python train.py --vocab_size=1007 --norm_eps=1e-06 --positions="rope" --rope_base=10000.0 --attn_scale=0.177 --batch_tokens=[8192, 16384, 24576] --steps=5113
Each number is 200 + 20 x the weight over its row's rms, rounded and kept within 0 to 999. Layers, rows and columns count from 0. The size before them is the row's rms in percent of the matrix's.

# layer 6 attention query, 32x64, rms 0.156, rows 0-31, columns 32-63
137,246,225,207,171,184,208,169,206,197,159,218,241,194,215,186,209,171,185,171,203,209,176,176,205,212,190,213,199,206,199,206,198
081,155,176,235,213,220,223,256,196,197,209,203,175,208,198,183,191,203,216,215,222,222,219,164,183,203,211,207,200,213,191,186,180
106,212,196,215,170,222,226,223,216,181,186,208,238,215,189,179,181,155,186,199,212,231,189,221,180,252,231,211,210,194,206,192,200
069,178,164,182,201,213,205,199,228,230,196,202,174,212,170,226,196,201,213,223,253,213,227,250,227,187,206,201,191,199,221,220,208
081,170,193,231,195,188,205,229,239,190,202,224,152,242,163,195,203,203,205,229,215,189,213,220,178,203,219,202,218,209,207,184,177
097,180,185,218,205,166,181,229,226,184,189,217,179,173,164,220,207,206,185,214,177,234,216,183,214,208,202,189,221,210,221,177,170
085,199,168,213,220,201,191,165,142,209,212,204,161,200,220,227,183,216,215,198,204,227,217,199,240,189,207,186,186,172,180,176,204
100,226,221,206,204,202,221,171,225,204,207,175,197,191,223,193,219,164,208,166,208,184,210,193,205,211,226,163,168,170,161,207,240
110,206,222,193,218,169,202,232,180,226,188,219,182,195,216,200,231,217,214,185,171,199,191,203,247,176,201,209,202,226,145,222,230
091,193,195,187,195,189,233,194,219,198,186,163,182,215,196,221,215,177,167,199,171,193,238,199,228,219,186,198,218,184,180,168,200
087,143,176,166,199,167,221,230,221,223,204,168,167,202,204,209,224,202,199,208,192,181,224,199,198,172,204,193,221,201,183,208,200
109,171,193,170,184,194,215,200,192,216,218,185,192,212,231,210,209,218,236,226,207,162,203,165,163,190,186,195,211,205,201,212,205
122,193,188,244,208,205,178,199,191,208,226,174,190,213,188,213,238,198,207,215,240,195,239,224,216,212,208,153,189,176,217,201,224
109,233,197,191,184,188,239,178,163,201,206,184,211,203,209,205,189,205,182,202,223,200,192,207,189,202,219,178,211,192,207,175,163
114,193,206,218,211,194,216,228,224,182,221,168,203,180,235,215,140,203,191,214,163,203,199,188,192,203,220,194,180,167,215,204,207
113,188,166,224,188,227,199,229,208,159,197,206,198,151,197,203,175,227,156,220,190,167,214,210,200,193,224,197,183,201,199,212,214
048,199,220,236,183,213,220,204,193,192,205,218,247,214,217,213,214,180,197,202,211,203,175,186,163,189,195,207,198,193,219,199,208
094,222,202,179,191,224,214,212,220,187,198,229,191,170,194,168,201,182,211,191,234,205,208,190,199,228,170,222,226,181,235,215,198
068,192,228,179,158,191,175,185,198,204,178,205,201,193,217,210,178,186,207,233,204,180,209,218,210,184,273,176,226,210,196,185,165
093,245,189,181,169,198,201,160,200,217,175,194,199,232,206,209,192,201,209,190,194,222,189,203,189,226,192,231,201,206,200,212,203
087,220,204,202,185,204,206,188,187,217,199,210,239,160,184,181,250,195,180,165,197,214,184,195,220,222,212,218,231,187,204,222,175
107,220,196,229,171,226,179,169,160,194,214,179,200,228,225,208,184,182,176,204,211,240,236,188,184,207,198,198,210,199,180,203,192
104,172,204,195,188,210,176,223,171,218,222,184,189,188,195,229,206,211,163,192,213,188,180,223,211,209,229,193,172,196,208,198,198
095,205,191,223,209,212,184,224,222,196,211,186,203,191,174,198,230,233,162,195,206,165,211,171,176,231,245,200,200,179,187,189,206
095,216,245,215,202,225,194,227,232,213,187,223,210,229,175,184,213,196,217,174,210,187,216,198,207,201,198,169,205,194,193,211,233
114,222,184,208,210,212,209,216,246,219,210,201,221,169,211,201,196,170,181,235,215,209,179,214,198,190,181,203,184,211,209,191,191
117,172,180,213,235,176,206,240,180,196,214,224,177,207,194,219,179,239,185,220,192,207,211,205,227,170,187,188,199,234,183,185,180
106,201,189,179,153,189,218,208,221,174,192,196,229,197,205,188,208,153,182,202,207,227,237,219,226,184,197,198,221,159,184,211,190
096,184,181,221,225,173,213,218,199,211,193,197,190,221,193,190,182,195,172,207,207,178,188,211,185,173,229,202,206,181,188,199,197
105,152,215,204,193,229,217,186,189,213,203,216,204,217,180,238,236,221,235,208,179,173,196,214,187,201,219,174,179,214,217,178,212
105,210,165,217,174,197,181,218,199,199,226,187,190,207,180,192,258,216,174,149,211,217,210,224,231,205,203,222,217,229,208,241,220
107,220,237,219,184,182,166,242,175,232,217,209,203,216,187,205,211,186,177,170,216,190,187,180,170,194,223,225,184,205,200,187,208
# layer 6 attention key, 32x64, rms 0.167, rows 0-31, columns 32-63
088,209,194,229,199,221,208,200,158,205,177,209,199,178,214,182,191,226,192,186,190,228,211,231,207,216,226,218,165,183,231,193,202
094,181,211,210,187,201,200,165,206,239,233,184,212,186,214,221,186,199,194,196,184,172,215,183,190,158,227,169,188,203,190,192,134
099,206,209,233,194,204,210,170,180,188,170,181,183,238,229,200,217,187,216,182,218,200,208,194,207,197,179,206,178,193,238,165,209
079,212,126,194,215,210,198,207,211,188,219,195,204,207,236,193,211,219,215,183,251,181,199,166,200,204,194,180,198,206,210,239,187
085,204,202,187,211,206,195,191,180,165,220,248,209,180,206,211,224,224,211,216,212,194,224,198,226,190,178,173,166,207,196,227,186
093,187,192,218,194,192,209,203,172,144,219,192,208,251,168,235,209,213,157,227,183,198,209,212,183,231,195,177,206,211,207,208,172
082,195,212,198,211,197,202,218,176,229,216,218,188,186,164,193,188,209,195,158,163,206,217,223,189,183,250,209,232,188,181,202,185
088,161,193,177,215,194,215,215,191,198,184,225,206,204,190,210,226,178,209,226,219,209,214,220,180,212,224,219,215,184,210,187,175
094,216,179,208,202,165,220,198,207,202,172,211,205,204,198,185,174,227,204,174,202,208,181,206,176,175,242,205,213,205,195,209,210
086,195,201,207,176,191,185,227,191,180,228,212,229,186,202,165,217,189,223,217,204,185,219,227,200,167,219,202,204,223,196,212,153
143,187,183,196,213,162,237,206,219,199,211,198,177,181,196,222,225,237,210,224,181,179,216,191,198,187,213,188,188,200,153,178,177
146,232,201,172,185,224,186,178,181,206,188,199,215,204,212,152,202,190,216,182,186,196,186,209,208,222,185,230,184,203,244,210,217
099,240,160,216,198,240,211,184,170,214,181,232,206,213,191,206,224,169,196,203,246,223,194,232,230,206,185,213,191,183,229,202,211
099,189,241,213,204,204,210,200,224,201,221,254,203,198,185,187,196,185,225,208,191,188,197,211,213,172,193,181,231,229,193,224,218
119,198,218,187,186,228,210,197,193,210,188,185,233,202,221,186,181,198,199,202,222,236,204,188,224,215,187,224,196,223,233,230,222
109,192,210,227,188,234,188,196,214,170,184,203,172,190,203,148,197,201,195,191,226,186,205,197,176,211,194,197,214,202,227,218,192
119,211,204,203,170,226,186,201,198,218,175,216,223,211,206,151,219,186,196,187,212,209,172,201,218,204,206,227,190,189,232,213,207
109,177,220,174,208,210,186,231,184,205,214,196,218,228,197,203,219,203,223,200,201,210,193,180,221,184,176,227,212,217,208,195,232
082,206,190,194,193,197,203,185,179,175,199,184,170,165,230,192,153,191,188,205,210,212,216,179,225,210,193,177,240,196,232,200,187
106,226,190,194,197,235,177,168,231,196,202,209,255,174,191,192,209,200,223,189,226,203,203,170,206,196,211,208,193,181,221,228,210
087,221,210,210,195,193,174,214,179,218,188,179,189,199,201,221,214,202,229,178,163,186,173,190,241,204,183,206,193,216,228,205,224
102,219,222,154,178,228,177,170,163,193,219,210,227,211,217,185,159,219,211,190,195,218,218,253,206,188,214,218,189,186,215,188,203
095,188,222,195,165,190,188,195,172,212,175,223,199,188,175,176,167,220,193,227,218,234,193,222,192,205,236,183,174,218,226,216,200
074,184,218,194,201,190,188,191,210,212,222,189,175,182,209,221,221,224,191,209,211,162,186,225,189,192,206,179,228,183,245,188,188
094,186,180,179,176,195,222,227,187,213,169,224,174,216,186,188,226,231,215,183,215,198,194,197,183,204,182,186,217,200,203,229,196
097,195,167,216,241,201,171,199,201,188,190,199,231,190,184,184,182,175,207,178,190,213,172,168,196,203,188,205,206,201,221,173,193
113,225,217,217,202,202,175,196,180,195,172,204,209,212,225,183,218,185,229,165,210,207,166,196,182,198,201,203,199,195,216,211,215
090,183,196,210,199,197,217,169,173,195,237,207,208,199,229,219,196,207,229,213,196,208,218,235,170,181,217,172,183,220,185,211,173
108,197,175,196,189,211,197,190,193,224,185,210,219,200,241,220,208,190,220,199,195,233,186,247,205,212,208,213,203,166,218,184,213
093,210,169,223,144,188,198,182,221,203,182,205,206,200,206,148,203,172,172,194,210,211,185,181,216,194,187,205,179,177,228,173,206
096,237,194,209,197,197,187,196,160,187,181,174,177,217,201,210,237,232,182,202,209,210,159,187,245,185,168,208,226,206,200,200,197
090,221,192,192,207,225,201,218,206,208,189,239,206,198,235,247,194,200,197,194,194,194,186,243,200,205,194,202,215,207,209,191,173
# layer 6 attention value, 32x64, rms 0.153, rows 0-17, columns 32-63
098,224,196,199,175,215,190,214,188,235,247,214,199,175,244,184,212,181,183,190,176,167,179,214,179,181,205,192,233,236,197,237,213
102,216,234,201,200,179,215,227,201,213,224,228,202,191,215,212,186,173,171,212,180,236,203,229,177,199,182,202,197,199,218,215,222
106,219,186,183,231,194,174,193,227,175,207,178,179,193,199,170,200,185,197,216,215,200,193,216,183,229,177,213,210,192,203,207,177
112,208,206,220,211,202,214,201,182,211,182,184,194,190,200,216,188,186,204,212,226,230,189,155,190,199,228,231,170,229,158,204,194
097,207,174,176,209,206,206,234,184,186,206,191,206,187,177,180,227,173,218,197,194,232,199,225,197,157,175,172,194,182,209,170,186
118,209,222,200,194,223,179,169,172,222,201,179,190,179,199,225,182,181,186,222,151,191,198,217,182,227,211,238,227,205,207,164,175
101,176,227,180,202,203,195,187,178,203,214,190,188,192,166,207,194,192,230,202,208,234,184,168,189,166,183,202,169,180,236,203,206
106,221,187,215,228,185,184,198,194,230,198,217,178,175,166,197,189,202,186,212,230,223,177,209,179,175,225,193,254,190,205,225,212
101,168,164,214,178,233,200,225,177,227,212,197,215,213,180,213,198,197,202,176,199,169,210,215,181,181,228,199,193,169,162,191,248
107,219,185,231,232,207,183,197,232,185,250,191,194,190,206,212,193,222,215,207,186,195,226,182,194,175,179,194,202,170,212,206,187
097,210,238,230,181,193,188,243,214,226,189,207,181,233,224,176,226,219,202,182,186,216,213,165,242,167,215,166,196,172,207,208,209
082,217,209,225,220,178,221,203,194,237,213,211,177,201,190,204,177,194,183,208,175,182,231,185,192,217,246,214,185,160,237,203,205
092,220,205,188,191,171,186,188,187,157,192,202,190,187,185,185,196,191,247,249,208,203,220,198,210,188,209,197,187,202,206,221,216
097,179,185,173,220,206,205,175,185,149,180,216,198,190,190,235,184,213,152,206,244,193,218,178,218,211,175,193,199,235,191,215,206
098,221,191,178,200,227,191,191,172,189,215,197,214,174,199,219,188,213,198,209,216,182,259,178,168,195,184,202,242,209,214,216,192
118,183,211,242,192,210,184,177,189,211,219,247,191,222,243,224,205,205,223,192,173,194,182,209,167,225,199,216,192,173,192,207,221
107,230,187,203,190,183,198,201,178,203,212,211,211,197,171,213,181,180,211,196,213,192,189,229,252,208,252,192,190,199,220,210,212
106,212,213,177,211,211,206,204,178,208,191,235,187,181,171,200,176,191,196,172,212,187,230,223,189,222,188,197,191,186,194,175,182
# layer 6 attention output (transposed), 32x64, rms 0.431, rows 0-17, columns 32-63
092,159,198,151,212,202,200,238,199,205,217,203,158,175,194,191,196,221,200,215,216,226,230,219,222,185,174,210,208,189,210,221,190
097,178,176,186,182,222,202,232,193,222,184,212,190,193,207,199,228,222,206,208,181,193,178,203,222,185,156,220,212,225,202,153,206
105,234,230,216,204,209,197,194,186,236,190,203,158,176,194,170,188,220,207,171,215,187,232,206,198,191,204,186,207,200,198,232,200
115,215,158,239,199,186,176,194,222,177,203,204,194,226,168,171,206,194,210,207,205,242,227,212,204,219,217,237,218,205,209,233,245
097,171,226,217,190,196,224,246,216,205,205,198,182,176,174,210,203,177,195,224,175,201,175,257,189,214,226,235,170,236,207,170,198
115,184,222,154,192,205,223,218,200,210,187,226,198,196,153,204,192,235,208,180,223,225,231,202,207,178,193,191,204,182,192,242,218
098,197,228,221,202,211,214,207,229,206,197,197,219,189,181,203,142,172,179,195,232,235,223,199,184,175,234,203,177,214,155,212,200
113,184,212,176,169,193,198,183,194,185,201,231,159,162,211,179,176,205,234,223,221,204,218,198,194,177,215,173,192,213,206,193,179
105,206,201,192,184,210,190,173,202,183,198,176,213,197,178,191,189,183,229,207,185,194,193,209,192,214,188,220,192,175,191,163,221
108,210,220,219,197,154,205,212,182,192,171,236,205,202,200,185,162,179,188,183,183,199,211,203,196,195,205,182,170,217,220,175,220
088,154,229,211,207,195,211,186,237,212,178,173,194,167,207,190,237,166,187,225,212,202,229,174,173,213,205,200,210,187,192,170,201
086,176,223,220,175,209,202,180,241,199,180,225,196,226,230,190,176,198,185,162,214,219,209,192,185,192,189,173,243,212,207,186,213
092,206,175,211,199,197,201,198,245,191,195,174,216,170,238,172,197,213,218,250,170,189,182,205,187,215,200,174,203,221,213,212,195
094,250,202,208,227,184,207,153,154,190,193,193,210,237,221,203,188,250,226,182,195,230,180,171,202,163,214,208,195,176,189,192,198
099,203,194,213,197,227,200,195,163,195,188,201,177,202,222,169,215,177,224,174,193,204,165,209,194,161,201,187,195,171,170,219,190
117,210,194,187,217,222,199,221,198,160,190,186,223,187,180,188,121,193,199,200,221,226,240,188,209,216,147,219,217,202,205,190,178
107,179,221,200,177,194,210,160,217,189,179,198,193,198,212,181,210,243,194,231,207,225,215,214,175,176,190,215,216,224,184,196,156
106,215,202,212,170,207,217,227,208,222,206,216,172,234,179,217,210,239,234,178,179,192,188,219,204,205,218,215,212,195,215,215,203